python train.py --n_layer=8 --vocab_size=4096 --activation="squared_relu" --norm_eps=1e-07 --rope_fraction=0.5 --qk_norm=true --init_std_o=0.00779 --lr_head=0.00707 --warmup_steps=201 --schedule="wsd" --decay_fraction=0.779 --batch_tokens=[16384, 32768, 49152] --seq_len=256
Each number is 128 + 24 x the weight over its row's rms, rounded and kept within 0 to 255. Layers, rows and columns count from 0. Numbers have three digits each. The size before them is the row's rms in percent of the matrix's.

# up: layer 3 MLP up, 1280x256, rms 0.0777, rows 899-998, columns 128-191
# down: layer 3 MLP down (transposed), 1280x256, rms 0.0725, rows 899-998, columns 128-191
up899 097:131117134078101110113093101151124088128121127076112088111155093147161141146102144099135156142143134083086146106125144139137154114099083150083155147134132108116139143146100116119113145144170130
down899 095:118119123130123125152153131139138136129105158154139115146160126126075118165123136109144125127132108161149117158098113093130148166092150132109110178129078121149139160069110126153166157121098136
up900 099:116121114141127117090123123130158163124090119150150133126122109155115148098114115141129113128104154124099114101129122116113118111104153100158156121143088103134113129108128062155137104115185146
down900 100:159135162086163104161127120103100138091110130158113164191128118137142139104081140144130139162126132104133112139130139131142132107127121114168100083133167134113096113129112092135142159145088138
up901 089:126126150176154151099086110130090122142106136128149157120158140119109144109138093089184139148089147122138150134127117142156114146133107134150135149161140123100161113153131087158108141130134137
down901 091:149130138155143202120145095150070107170090122124138120175144139124109112142134125165129119116121115182141151132130117103119120084143157121179155115091141165134123096108123128085135126176113128
up902 111:106150124133153168127143110147142128171180123181114118124132160181153093105093067179102137106175112128128164145109108115168132084135083151098122136140124134140108111130140126142185104147154139
down902 111:113094108124122088150161125121115079078093140127124127095160101119193149144166127136143144104143122106104128098163161160096104106091157133119151170092076141141145135152133127110139117100138127
up903 097:084064159090155116119089161115134128143134160148098126089116129142131134117103119133127096060119085129149150138129137161112157097128156108173144134136112147098148136121148122150141166116142096
down903 099:126152160090134137098102150129121135170123174122132095128107123140103119129125157083100109110135118106075159160083149124136112142141130142110130093104099139116165154153146101130142170116106086
up904 106:085115155120102133140130142107117114132125146148174159090130149129092134110144081099131183127110156104112155155110140132111145125125084136169161158172130100107097147095136125134135100119132133
down904 107:130138145172142113122116154145172137129128138139132130088125162118118159108147157185122126157108110125089076081122143132136144126151122180128138126147138133127123130118133101112144100201122103
up905 103:098131115115132122189142173081127127140153100147113145093121133167085116108138119153120141093165115128154092128161112119128128102116130162141171115141125117135129080105131094129141124133166133
down905 103:174111104141101117148108137138158136103175103123092158089172086114104128101095168154089110134122150102147113162122096127079117081119112124111114174148111148083121143168104133145161128110120117
up906 111:133158119149152130093156135154131109135097127131126105120116149151152200116147106197114135128133112118127149130110122148165130127136145105113104130163113087150130085119167132182116127125154095
down906 110:119142145140080130128162092145123120163129174115122159148088151152140126131152135099109116108141156106127183127124171134055132108144133123126133123110140144084114136169140106129069121124100126
up907 087:147153114109133130175088138111117103094114163151156100129155097148110133131140125157112101122137145110106132093112147147139118146156163131111128152170148136115131116116130120160149112125162119
down907 088:117144119142121102128132137134136146132136133139102127156128170161136127139090122082164095157094160103176145125119103153122119128123104136165129128120124130133150133116120125164134118124126143
up908 095:121120138085138097164127138120087139118116165122122141127150157126139125126135119167141091116133100104137066171131106102154115130145152141160145108191179147126139100090111147142153149151130138
down908 094:132116081167130132132145119100141132145115103094118164147134124129099148118126116142135121087158131149085128139136148125145113072161155108123147120131116101138160138090119144182135103097125183
up909 097:130105093181113091159140127127109110119099129154093145094080109151128104146152124109127141144127115087109075143115134131130157147102103158132175120104120144159120110154180123157115107114150160
down909 098:149119122118150154125091157113145107094081103113122111120163149118112187136146118101180106114130133138143121191165095071137116164136167115100100114118119127130145145114089076142128127117142106
up910 093:117129147103145152105155160125118113161178126169140144116121100154124134145125127101175109131136137140113135107154161136094126154119079132107157098099166134127100102101132099118149115130129133
down910 089:157147118134173115096113130127122137109146091146102116164100112132056117100109142138116117172149138108125122159124114133148113119124166146131064145091145171158114172120155136139147150146134135
up911 099:099145153125117106058126127088090169059126131155129137094093104134115139117123142142111116138147118126135118126077110111122148139135131146138125136132128127091165118152166124108072131140119159
down911 100:075160117087127129180078155129155128137127095131130120174146130108163138184130105130137176086160119147140135138134134117166090182178139123108158125106152144105124144125153120156137108099143138
up912 081:111089133158140146105086121140105105136109125110151104126178105125136128156156158090136134137130150097132144148104153139163127139154106125102101191127170120119125145124139125118118135109127132
down912 084:122152154114200172144136087179088089131104096153126131165111133138122099097139115139112139097120087193125159118174156123135121122125121131174128135114116166134143100077142105128161150122094116
up913 103:122099105119117090118082118102083172178098137151112147106107146154153122131145111117116149132176095106146137114124083131153132156156128125094170116137156086153115116156127117115150123096142125
down913 094:143137120148119121136127118117133131123092131088117125180118100144146100098118115080126101097148125145132128131166057113088078119122125196101148129100176145154161149136084109134147173094154157
up914 095:139157111163133128121117126130122139175145143151114117125132126145149152089146129144121107139148103119135125152100111153125135145104129093158110118131111098105157138145178100138116154150132126
down914 092:162116100188175121114074140118131131125115113154102080155120115096117120179163151145138151081118094143112114081117142124140132145100112101166117074148172136153162137085113160115138110087117128
up915 095:115160120149125119142123112081125118112126128146147146122162135159183130132094101157127113078112147134126147162129122107126133108136100140097162144126203131128119165168121171111166119143127128
down915 096:133102117160133133139108122102096128134136173096115128123095127104100129118134130122186108113145147138103096165131130142193146143113104129104095079156085125141166138116105158135118140086137073
up916 103:130084106126109145129087128128125135129089136160105117110116117155082148161147104126115121131131136131131130136109093113106167159118139146106137139147097141160152127097148117157142113137150151
down916 106:143159112099109118104149141125178109089136117153132120112099120134102170097153140132126137074119104142139163141121136121127110131111087144145165152108097105155149145102104097137100139102144087
up917 099:150133150146119120068146108152165132119123142135127111120144122108149136147153080091162114120114101130152158129121120149117190154134125101141129167148116122136091098143138155190085120102153085
down917 097:143109096152119161123140094162124102132125136114088131206082151115114102121099133117096134105150114146134091136112130160106163111135126127098114113132106103108164086144139121108154175068106092
up918 095:068115149140117130085117130125143103145132130130120170133130130144117166134137100120131125097176130119199112167157111173142123127163115139142166182127149132160153131126159137097107167153166147
down918 094:134151128156138138107133132122189082169153094142122117134136126143138103156125155101138131144150089125125108194121111151091143097132122154139140113117104093179087146122130135100110099096109119
up919 102:119100143129134165096106132111128171113076106146093157127146145173197143122149111153161121160150129104113098123115088144134149117090152070149117171138118121137153127169105149126153094103142084
down919 097:108090129143103129156100159127085152113162139121137149149138114188165174104119122145080098093135120113105154083141141150106101095115128103157188132142141141157137112126113181134153128092196168
up920 110:137168152120139161112136153147169134165116115128148127123132092123083101111145131156083125116103127141154121137076134134168173124164086133122109172130116085113084115118122154116105096159125126
down920 107:140151122153132119116124112146143135115127097091117180143148151165159101101150088095144135077099104076111142128124091103137126122112162111151138146141084118105137155143122094163122104171135154
up921 092:087111133117112098137121113090165093121127117127135112126148103123104149132156110135134145079130095125116146099136120150148127184147128117102125100178133090108119162110159131091133106127120119
down921 098:076155136153111159141129106087109124115131149103120166183112131108099107126111089144172094102110185114077131141134098168094141148172129146122126156105137112130160156078114153113102142128132134
up922 093:142105099103127106138143127087122128101144108177122124112170120142132132169111121124168106138142110122136103162119122127123191128099143148118124128189140119137118102134140146157098149161106114
down922 089:162126160151192120114163146085127166119161095158134123160154111164098099121134144167120148164112084118145111159123109146124104150167164134145123144148134178101177122144109133139117112117126142
up923 094:095137123114110121117105158148149103118125089138117139108152118174117146099156129126117141142177156173122139147116129125166148108135149098137141112151120153141140117090144161104109077154109115
down923 097:115147122138142099112128131170132146116150093110140141137140124113125090135147162141126091106103114128076169115140131148100104104142128105133098099122106126157086135112078163095137138139126144
up924 099:132117138130069156118115129146113140119149107180156161100124146113103137134119063115126100127118109101166084076124119118052148106118131139102150131137138121077195133122115111143121165144136124
down924 102:142150140128192121137101121116158099078137129170129138134108122123102146115140102162091101127135181129126144140164125144129172128169145136132123140075089076173111163151131149109144117135127135
up925 104:100141155141099099136154096070151102083133135162174117121184123114115136102145143129119151119127156146161167146120134111082131134090138127124170162136162126146167124119134143088109156125170152
down925 101:143110116143132180148152115109087136114116107141150157143105149163135126120119158121104147135159089202113072115122167103103088092168155081143154133139156143139107135131129105117152148153121105
up926 114:095131112155100132096123133059151174091090165155125111103117128117148131183114136144135163106169149074160100120093148096134149097126169137152129150107111127139116153130132118113136135122121132
down926 109:099135169100116106148129136092112115118116128138104140072160098124101129119107119122135125125105145117153133150112112134128200104141127119186104068165135114122129144113150123106118143115106126
up927 096:135133115100119134095104126141143092126144128139189142128118078134127101133158135125132123149090155103133132100130109144101127098154154126101153106164114104156128102129153130107127107141142151
down927 095:086142110066203146126153147162116132120142123145156118181140131160120096135108149134126150142126161146142152087123110152097121114082162140138099077136131179149127090152117159080125127121115151
up928 092:157067137101143112128134129099139098154133106135154125111154113170137121155130143164122139122136133152124140081103112165142133137155124131096124190129120149129126117145123122170144102122131130
down928 091:170136133145157207110131138111096149127129127094181112125154137121130155109142108149131129123097092096118097129161129075151107098102126141143119151118130170118131136081129145123124140125132178
up929 101:112123147123121093139094133150123121091095159151105182134118124159172167111142118147150073120117111118134113141086079096155155124148105110121132145136114103113140162133105104179104155155163126
down929 100:104106164129148146138118134101116139135130138113138159182163134147093133087117134133142142136109095097127165124109117141139136097139130139121172148154173117143119173143137128092165156124098162
up930 103:119118122132132115091152138119092154106137139147175120083163142133125100108122178116081092127152141131101122095116123093118134124121129122150126181172115122130110117142150127171103117118175109
down930 106:141140166119091169137134125101123119180136137126161124152117143160129100112153147184133152162089096087086129093136111107091109098141108128125167133092144108138125145145164145128142085162117133
up931 104:102137086139154123114096143113119165129126083134152147115123093111088103096142132120092104151193174140178115095143135153149149090152067084108147146128119110115088143114147140157144130123108124
down931 101:157093151092136182123121110167131107068119138118086143128122150147121125159157091126099117134089167119103098120137140111170134087146098102134130109096138145155159118115147138169134148156111109
up932 114:130177143137114132121095093169110156142142135146109118091079105164141140091149090112144119120137121133128122118189068106169131139166129130151124161117126095139090105128159111117113116133141120
down932 115:169095179153116133166167118147102156090124151115121139119119142129173177113133110102107147132152163150129146147129134112118170097072132109150127123108136161140125120122193111140129154132095098
up933 097:138111096183131126112118150119121178141135115140120130105147152175165140162084150152094130144141156132094148121119133105137141135134100123090143126110131118120134209150122115137123109130154161
down933 099:138135120106138130127108126142116148114146159091119078151147145145127155126126135121095174167125140173122116144104148113101174131166169116144145146126127098118143115132090142111137120126134125
up934 098:128122200130161144175138151114090118124132082158142131094133112155129127113118145155142145108136144093116121125144132116155148115130076133124095167120116153131146161155137125113129123135142144
down934 097:147117111097108112152147136104120136110151153156181113087145117139124078073165154146127094079143126119139109117143144129075116135160139150127124132150130122155090142108131127092093122112119124
up935 101:100129102154130109117152093129154166079108143123152159116094097129132175119169097122123136118119183172127122113120132122109139141140104139103182115150124111087087135149159141149076166137149094
down935 097:140106112152197090127107115102108166115166154124110123150153117104137102127093129142164099116114148135126120118126113151133095146141110100083126149106095107146146112132150153148126114126115138
up936 109:117182107153138112141122172128114137144130098147082109116148107131164095117098132114139203108156141120117135129173166128105123060131113139129129106121129064139099152142082143125157097142130126
down936 106:124110146113117111089155124145162144129182151119114138133100131106085103123148117128138082100070123144143131159138125115127140127104135099125173160145105123156109086119142142116141122146127137
up937 105:117113149129143108169093168147134140100069135135104170111139118085125130117124111146101144107112110181126138158131130125102135133142123126190136087119115108132075138124091096147122117108163106
down937 104:121158130135097127077146122115142105134141154101167096091092155125134151109116112131111147105118141093120183093106141110090151163096060143125132115118080169109161100127133150095119136144116111
up938 100:117136127124090112158070137099130110143151117110102140118138129134109130123108132112116124149167121133147126133140111150141165112128119094116150116099150144089124131115157114158132133134118131
down938 101:165110121176147144116153104141116151154128131154140145114169166098153122139117131054144111206143142154164089153077118131117139158133146126119113139093188093138152163089138116103118107118156134
up939 112:143121102111125094104098182117135143099122121130122125130142113114144153133158145111150107142137134125113138158165098137181120123138138133149133141149124136139138113133152112135127150140161115
down939 110:148116145142137135084177110147148149161163110157111140156113106145115110122130116092093153114169123150083098156124128109169085117160139125135187117155120119159098122130157111105141147135118173
up940 107:086161114091131100107119133124122160115105142140136134125138130097129171152126090092139113116113133110163150133125139111145166152095107147110167147134104127115133106121136143105104144134127083
down940 103:098157109117149103149131126130120079114122120123106132173142147110085136139128117140164121107090106138167129095127119160083087137106138156061145080115135121121140107140093151122143156117121110
up941 092:151118153121110139125115157134119151122134112156158101123107174131134131108127139099129146131150119088161137129125093120105137130131112159158139149156131103147115119128135141123122110165115092
down941 092:127148141146127117095127150131130140120136120113131117124103115143081137090109103159145125144137099129098102112119139095115122142119133125146145165086101100111122116142109090094142129143122120
up942 097:149085124111133140147124132115133114153131130126178098120093153129136173127119088123170129115121098104116126145119123079123134132153113153074159090178144112104143140149168122120131139113153096
down942 099:142120160143183116122138112099106149127151125154132151205092140084148117122159086143110073097141129146120097125107138108142123145123146133146156112110114133147145122096103110112131100120147118
up943 104:115161151123088134134131191085191127109148103172102152112144145138121121144077122127099077128141153105145133155136123094138143094147165139146158123121153125089114126107104135140129077124137143
down943 104:131144093094154096122106125128139191125125137132155092169102134164124148159177193159127133098137116153126149145103126150107098107157143126139114081155137140147125086090127180061138123135144146
up944 098:155099121135140133076085110172119071068122110136160135122111160123094144163197150126106159150140138136110112137150115101088146111094126114155117162171138112173141110136130106125143099091140157
down944 096:112149121165125141158154106122135128151159107102108127129138144090145159136131124099122143134086161134150154151132115145124105143140121118071104123095163137138121120090126144145129141168141111
up945 085:082153092173129105124123106078107146117134095161141119130122118133151123118135080096123138107130136131137129147165127131127116122139118131163174121127147130142132161126169176128149139109143149
down945 090:163143141110153126092080129159126144138118112098145126199115152117122141130124118129122102138152133130136098080145070139125111128089137158163086176115132096144174126137124082128115123101129134
up946 111:117092146132121113118139147100081121113149140129134091100159128148122121116166141147114114096168144109122120134157114110173140110131156106115113117104098133124124122108112133130106142106175117
down946 107:126126143164123096080100139082155112105141126092134124132127150125137134074134131137134109111170109133169143146150123094157113106148117138163084141182161149120095113089109157138131083111114132
up947 101:140106125127133136145121153146170141149080132163110172098148115152176113126159162144163129105117108113128136081163117111153122052112113123160135120135125111183097092179129121148171132150140161
down947 100:135082164123108150153142148053120151143143158130138145125111159168123119113093105131153164121119126107128117165121137094184065153133160114127140117116156181120126145143151138131128118167128085
up948 090:162132149126131094116097136132132123120145132158143117126110118124147156132093099153164127153131087147140143120135078118105169130106077101128193158144126153127127124132195132131128178169149124
down948 089:116122130151151151102166138131142088117113122121099127171136151135124130102121094083115100068143155129123107158119167164122180124116147103153113108127123123114160107093089160120123116100097081
up949 094:158097174126102110128135106129145131127095081148116136102182092106132131117109132133086148137140174073159117159114187104147156113110131148132117103142141123126164157143181150140121118133158154
down949 098:123125125072118152140117094141131136069143124098125130164124121119122092147101080108135132160210153122121109110124126103158132071101123127114084124145125107093132146129110171108081107082134140
up950 094:070149156115110078127127166133172175133140138137134157135127130102141094128113146140090098136167133140104121167121130149133122166113121100122159171116131147074135132082117124139124153081124130
down950 092:152127098135162095159146123091168170126087163129118160204144135146133111135129105143106080168168155101092147153128120159139106088161118098169099107152155124119110126089106156119117131138137142
up951 097:151146136160149117088122103132134141130138101115144125101119114114148157142143080108134141088107095130158113130141137071115131108167144152128150133114133093132117119146151093099076124162131104
down951 101:057119099163139163119118135086141112141164094096117142159095136143115108105162126128155138102126151161175131099115116164138141128113118111159057104098126149132107108147126143125141088157149122
up952 102:090128108174143101125104135161132137124110112120115099086144122111130136150124148138150125129108146168092116113084145129135139150111110139138139128154090136153091111127151178090114084117124136
down952 102:095146144145153073121135120126116152156136105111122110088097121126138148154125140128137175090158117165102127133143164108121129111121164186151146121116093141138082114162102164141117113151157183
up953 104:121104160156126132123142132115172117143125133158127136111080125131126121115120128122124123118142135150100087139097115097114119144138140106159096159127114121141091098189159092124176120104133139
down953 102:130139118098142094140130131122163154107156120104162159129146123163141145129135149124149172126126105162167139180127116119156153129111119145170107074117137125098113155107140130150094090124153107
up954 114:119161145171099126075146165139160121144135132143121155102176119129144140127116105150160143135158111155123115122072117169106138125139127135084134110124130097110140153123104162108159123137145136
down954 107:128113082122138139155123155108142097156132149142124158113121132136133070096182135172127158167111130125144114129108143142149144133086104165124108112112129173140096126157157120118105158154162130
up955 111:061144148158108112098109127119121149136100133150106122116136092113146122107154130110110150111160088152181130104079114105131123121142118099136114119124137131112139128135102121092123118135132110
down955 109:133084098118111147125144094125120163106181126124107098132125103118130151162094180091134110089113142113114142120130132174120171144136133141139142117141098145144119078142129105098115132109118178
up956 107:098167146164139153115085190079135145125118124118125139111136113150149183108145106110112114167155117078115112138098112141114161189114171122098085129143134132122108095134134106134130094129167147
down956 107:124164131181112132113113107153065137154157113135149136116147090129100102126164153128203143090137095098146120154164128126123116119165087110131085120130133110118084139120140097126142132135109175
up957 111:089118127105127145146160122160174169098127136141154170110148075154082165127133144152137092115145105151159166154145088129132148123124170142125147153111121129148109106136125120115158132113129171
down957 108:173073182132125081142140107167109132167134160104087077141155103141161099153099097095130120147104108168138146125132121133088095149112128118124084130122138123153122080123110125111129145093122105
up958 109:127156118102133134126137109133130116086101157127143151106104177143114144144180131197136136144156128104145085122120096090124127131123151151144130145113109098161104138117124095092122114135135083
down958 110:102181149124093135114154149140103116105104156131178125113129167126134099084133129118091135127101133127134126109121182120114151158121167131111153120142135122130136098175110107183068150122139138
up959 097:141127114087114134116135161125075161076109143132135137101108111113128124088071109155149118100129131114124109136107155115112140121165139122137183173159073121071168114119137095115131119098120149
down959 099:114122147117117138130113120158143119157088133151109118172117090115164138116171169106113096197124154082183113070155113115132123106165140163133121150117084127130090149109093125109097130158126128
up960 100:127116145119152143117169166099157133109120072172130124116116159139145136092144144148159125107127121147153154108121147132149118145130107139138108129110144125131097109100151173131108148133143145
down960 100:196147123093131071107104154117105144120132104107141125164145139092117110183136138196125113148134155115120133109141082100065097100131122118092141121154131130124155158129107143167117156191121162
up961 109:108104134135129138118156102133156101110142125130156085134143121104112170109096154122148156120153105101091122135096137102147146107110123126118125136102109099104113200116122153142104119110110124
down961 106:121103118118140104132119142141142151153128147114096104119112120130125156112163135089134133112163124116124109122135130109144135104104129129105129154134117140136165108099154102120108099130106073
up962 097:124186095163150111141143133137149150130128146151116142118121115137107157124137123144105171147150126125111112103127129132116131153130140115144137138138111117093099181093115053133106141107134126
down962 097:108165127155142113113117057146118156095173121129132141129087120102103159108165119096167139136109137127109084098130081130142155118149111129142156122108153133105129168136134177060120127138090110
up963 100:122165130158125117115121116127139158166132150141133109122132085096137130136107099122148129108118140159172144079106148137173109135142178113094143138150130142064153101121128121151137107139147133
down963 104:102162093129079155115095156121151104133096167166129159156135156110119135111131110094125117110120121140104093136138099103123164137084136148102116130101168181145101150140148143121150188128092138
up964 098:137138147092132119140107086126142141089103103154135138117181149130095132122140166134152152117095116125136099127158117117122112126133142122114175116175086096093121166136167156135168143131141136
down964 096:113172153145142121101150074113164120091112125128145152164138117105121135143163118085109114100124151118115142124135122133138124109138144122163104144109112163080137124136088130157148139102090088
up965 104:130137115131148158130178151111138084146152125148120144122144107162149152119152100110112172109128125118126106081101103083167145123141106149085141139111144137153156144109167110136179103153114136
down965 103:131141138140148175158139113127125161131108119129121113112136160132146145111146119130130109163152106137149125129137097127119149113104169142132107133140106086167126123114109147109138112138145156
up966 101:114103116123141156092127130104124145139156116176130092117120111119157141110092127089158133116169127121140130138095153117134114102159137138127125122107097104141134155129111158090062073078154143
down966 099:160162084115130100151144166126092126117128089133124105151103085113144174152163142119122166175135150109158121123124121131128167130106108131109114105107087148113106164095151138161129163110114142
up967 100:149098111135110112147132061109121156149146105112170136088107104137121142141155119105131120124141125079175105164149109089145162126156107084136142094131145128102069132135138127110126121136174091
down967 100:124135133123132147072095142094144148136158136085190122135178143147118130060148153135085139137120091079113130113133116162128132119145141147123145118142102161095119111114148163092118108133181119
up968 105:124142109108116110120105140114114143110091137140100116107159165114153159124144142113144101129147145121097130154105167143141130138104120141146149126119111087123176135164113140105130151133132100
down968 104:097144110120091174092141127122104091120137123121126154118092171142118124120163134102092160136120137145141120113149080106176162107133155159204140124109117164113138155139165157101101118135111105
up969 104:085158147136084112177134135142131103138148155173114089114148111112151115134116114147176136080130177115144134111081110152149148107132100115087165112132143129113144155131111116172106139140130130
down969 108:151153126167110158109144132094117101158127164157134155164138151162107113186108121125136139139123113139157142141131127128124119125115136133185110112135161123155127082095129143139153125130136179
up970 096:114130124150120148133126133122175146080080141129152149117170145163111150109117137114115110135124157105115148111099075130126129145067094124093114136121144101093127113112151088140064152143164124
down970 097:100135129075107174130114124144123106076076163109119125105121119128147119109119164141115143095129107088145113122142130171140124109145117095135122149151119130110105136141127161138153104132104149
up971 102:139171107114113136107096168089130133117107134135100162108115119099120109130116130135112105120100144125127139135101114143108147081115132108129159119096121113137135166079107144173082132137126138
down971 101:122101156127145186145149125135136157127137100134142140134122081156135113117089114135111149157118141136182112098131131130108162119099138147127100094144180120158101128123091117164148174140112156
up972 097:087099167168125154097125110100148159142136130146126165125118155184133140147134137110136153099133132103147150103102118117126142129095111077126113155125124089139119114161132137150149137139143112
down972 099:104152139098127141121151105103120166102150133154162103141118128144131137144128110135085166156121152129151128143125161162130101154174155144162130149178142090146143097177123146112121092078141093
up973 104:076182115149150151092135141138146129104124152091130145133149131146180125109147185144142155102168131163142134169130137139126117112126123109092115107096110135112111104103132119079156136148161120
down973 103:151122134122110154153157078105121133146136134117142100132119104090145119144137092172121112179129144128108144122118181089175156123121126144105131157126175141085139204205106103142131131147114107
up974 099:129116166114089103149146122152102130097150157155151153116123102133144159143131150108123127138091152122144091129118146136112122129070145101090154121136117096108133165136143102187129118134134168
down974 098:142112135193098105098105142090155086102133143181126121158148174163130142122111106185151110173129135103122120125124116108126138141099132142156138129134101105159124160126086111139143191116133128
up975 095:155140099128115101124082122143122134170109122153165157120104108129100117133131156128150085118083105112116127131133141129068200148156152076097145122173149101102149124161168129176114147078135110
down975 099:122130146147104143182096132110120162123064151129140119153165143144118140155106152170111166180117150156128157120131131122116118140077132098161123140101155088125094165127140163124173123137114157
up976 099:115144159126113145119149126098139126104117100150135171104128081080139137123120116123102152118161150131121076123157096129128114084125145140144174169127138127170099152139129153153117107116114111
down976 100:155096158133133186153124151159110157119132135118131116118120174115112148120111094118109123099092108158133127139131065150109123089104158128136127124065136157112098105122152119087154129128112116
up977 086:135162155110117127126167151164101164121096119153119100093147114120125127144150110115164149115116085093184127129113169131135140132081131091122115122139201109103128142114162167112140147125128109
down977 090:143098106156136142111136180113134132123137130135115165165139134120125140140103123149157108138124133088137127148169121129091165124112127139082127131118167118143160157141133160166113196151148114
up978 101:137072096072140149148153130120116165064131101188088133113095151147123163165155140157096109121164133134165119131150100115141116096171135106113151098107146133145108103136133116152117148170116158
down978 103:103146112132103105073120091124119130140089138167154126168147127166119135100139141157148051152150116132139141132142105140157157151127140177112152126102143160118133138113128094096126154164088142
up979 098:152135110147081138123115143106124115130146127120152123086112143133135118149129090101127138163139108104107086120161143119115127170134099148155135105103068095129130083127158058107123126150138147
down979 100:108142088131130136171127155103152136121163105159131128130074167117112110155113088103114111160141092156116159151130124113158136121118138116094120130141151139124121111152185121139137126099150125
up980 096:149158089159098095121113135143102148082089129106124110108159114133130119093131158161122095119137130110116134117131117085085155129109113089153088143112086143102111115154127106120127126121127109
down980 101:144107109138117183100134103113102087173131153134137123108108152105119110114203118128134167126137128146153088121104130131102201097128155119156108094141102108134171144081172158124123180107125130
up981 098:129141132116072119141143184157133097137115118098124107101125101109145117161135109122120194146126200091127150121129135121154127147102127153108124120118124151116120146141175118153135098096172089
down981 097:146147144169123137117139180101179099136105099096179118193105169157145103118112139157139132125131122141124199137144136102113121085089121117212137110135097133111127149148151146153104181126110161
up982 099:105094117153136090145147139167132190126114150164131126110128106160109146178148153118177143114124118106142135160134126101088143153113130110123150138139137137146148093154160119151135174151149163
down982 094:096126173135114107163160112150111106119126137134137122176155150162132098106137100128154139110127117157129152125151118129137115164135155133140096109143100152115132167143163153093142168127090071
up983 096:131096100097140143069138127137131105141125134149126106119121158155165145176114103143110114128137128085153130133105098125132147106157169135105110124117137099159111121099147118129159131100170140
down983 096:122176161120137164147146129157178126099100130098155111107115134127181171060134158093111146114102131156086130161126133108100107154128141132122101126110160116176110099103136135089140117060131150
up984 104:137126113136131124140112131146114085147154128123172105108157122142110121089129107101129129083151126114165125127124126115060148134134180127087137117161122124132120144131197157118113170105142116
down984 100:125119141117168122097092136134111099081130146140058137144178116091182161114115112121128106117114142100151138160123123142112122090093139145153134110131124156129156110152112153172112149112150130
up985 094:173139116174158097142146194153135093107082094148148151106146115151097097104140133118127136122128097108123128122103167138132140115138174128139124120142102108142108146161157095106106120132137115
down985 098:109126143122106148141110146167106125142117111099062104136138106140113125143149166124098130106131149167097128137139145158137138130101150139185098111096097088133155104129161165180116122162115074
up986 106:144148184145123125099143108102157086099045109162111139111143146138125140138146082120136115144112153099140084169122149136165126146119133081134158079160081126148093163112153140142119108126127111
down986 102:105110146127151161159111146114119145129141144133151123121128101111095116101146118133134130142097139087128144128143094132142136128100099133122133157121127132104117150095092154159169119104106160
up987 106:140160123199116166072079126150104096124097144151126137104165078174129176146121104141096116121166160140170118092128131118157145104109129118124169174125105140106141150149114147146120118132142166
down987 103:105129084141136101108112135133130172155138127085148113157085080162150126132088153156131119130137124126127128104131106164076131129152145097078180142128116108119132113158104134124146145108130139
up988 108:147152148127123134107124147067164150094124111133121109084135137145095128143127105159119138123131146144111158134098141082110122105096096146130135135133124108093160129124126150121136145101133102
down988 109:097113110109102130156174145128104131085113130108145139149132121085100104114098088122076142095141152122125091125097123116072159131113124115141124091157119121130105136114141143105152135183154085
up989 101:098087147136158123153101078129167094127147124145094131121137164164126195133136117147134127112130180143131107148147128153149115150175144122124126129143153125153087146132119079143118127174129180
down989 101:152152127108137102125064101150125119131138151145107129094090131097120135103100157125122137155127188117151101062119165106162112084143109099123157139113145127088138103140128117133158146133104149
up990 107:085165144162132141131127096082111120103109120121121109097123118160180140146166129135120133131176091112090103122126136117131148162133134141155140112126141150110116086126162146154127087126168167
down990 109:100107134102110099176098127111100125101117131131105059072148140144135184119111136082113132139126142067148147117141150108113161166142124146116143153147131144135135141140093160110164120127128134
up991 104:142087087159104101076107142100105125110114120190139156112121148137137139108160136116122085121107118094087115150156090066148131129089099129107177116168123103164141147112114116135128072155095119
down991 099:117153129147119120126112078131124162120121106132164086092121165143156086134129106114071160117109090160093143171131136137087143100153131150177139090114109172155118119121154129094153116133099134
up992 107:121109109146143113145150116123149118150122106127147101122123094161125151138137133144108151128106102107161125160133137144153185154119153121102122098143123136111185140160115130131110157097139116
down992 108:137133094070143164135163128116130118122103139150111186124105132148159152154075111141146119117107147165099109162122125186183111149122141123113125129118139100117098121115109119125082112141153121
up993 112:116083076149106142132154115131172126115142123154101115097121120108128162112140112130107151118138111114115108080108105124142154130127142098144135148158165167180165121115136092150135102110136142
down993 106:129139147153166129155122204135130119118097111121133126126129150111098102128109106130110121128087167123121104174135107117126101117133115122126128142151126121118070144138144116154098152170137095
up994 095:125149096112085122115099081105124138122157155124134114104123110155082117130131134125138115150115108093105162126144133079140119129169076130105114135163100126103083126162125114182094085155134150
down994 094:146081121109137160114125115110140141060143134125127135132153150116131130135141110065091119147107168161134115161144117138110146128141148119135116130123158093126092150131133127154143094148113133
up995 095:113133123136114076144110127122116113101141140132108171123144124071148155115138144123116114100158116136168105158121112097071122092144127122116132118119149113103117144104107124142109096139201132
down995 097:130112096092133155062122132167138135121149170116123113123144151154137121109121093128133111059157107075151118126143166123136121119129121150103167132126123107160119119131121153141100137091160148
up996 111:092114149150119127142073163154143082102084142108154108112145101151147155087138120088145138122126098076142151097064112140143113128116117140110123159128159092127120113110130127117127129091160112
down996 106:134123123116143174166163109095129121119170141131094110140142128154155105120056133109187128113138148136136101151183056116163125131127131130087134158135126146119114124173101124116138090143087095
up997 101:106154140106133181130122142139134168097138144112174135117127101141172084152151134154146156173085148094124095110097120132101140125137151130146108154165099114110165120118181152149157142110131135
down997 099:116082149115106065123115154163140126188142126148148123146103132093100144151105120142135118152178125109110140130153126094086181115106139156156159130106140123111136159112148167139080144126169148
up998 101:121121125126125112103148103137116147123101168096149117119121098155142156134157114138133143082179141137155145100134114156141114122110097153104145116151133138113119085122080129149129142158135123
down998 102:112156087097154106145114114139141119117169131156122163095111125105130169091144123123141107125095138173105118168083116095118158175088201162114139088167121144110121121120135125107125104128148141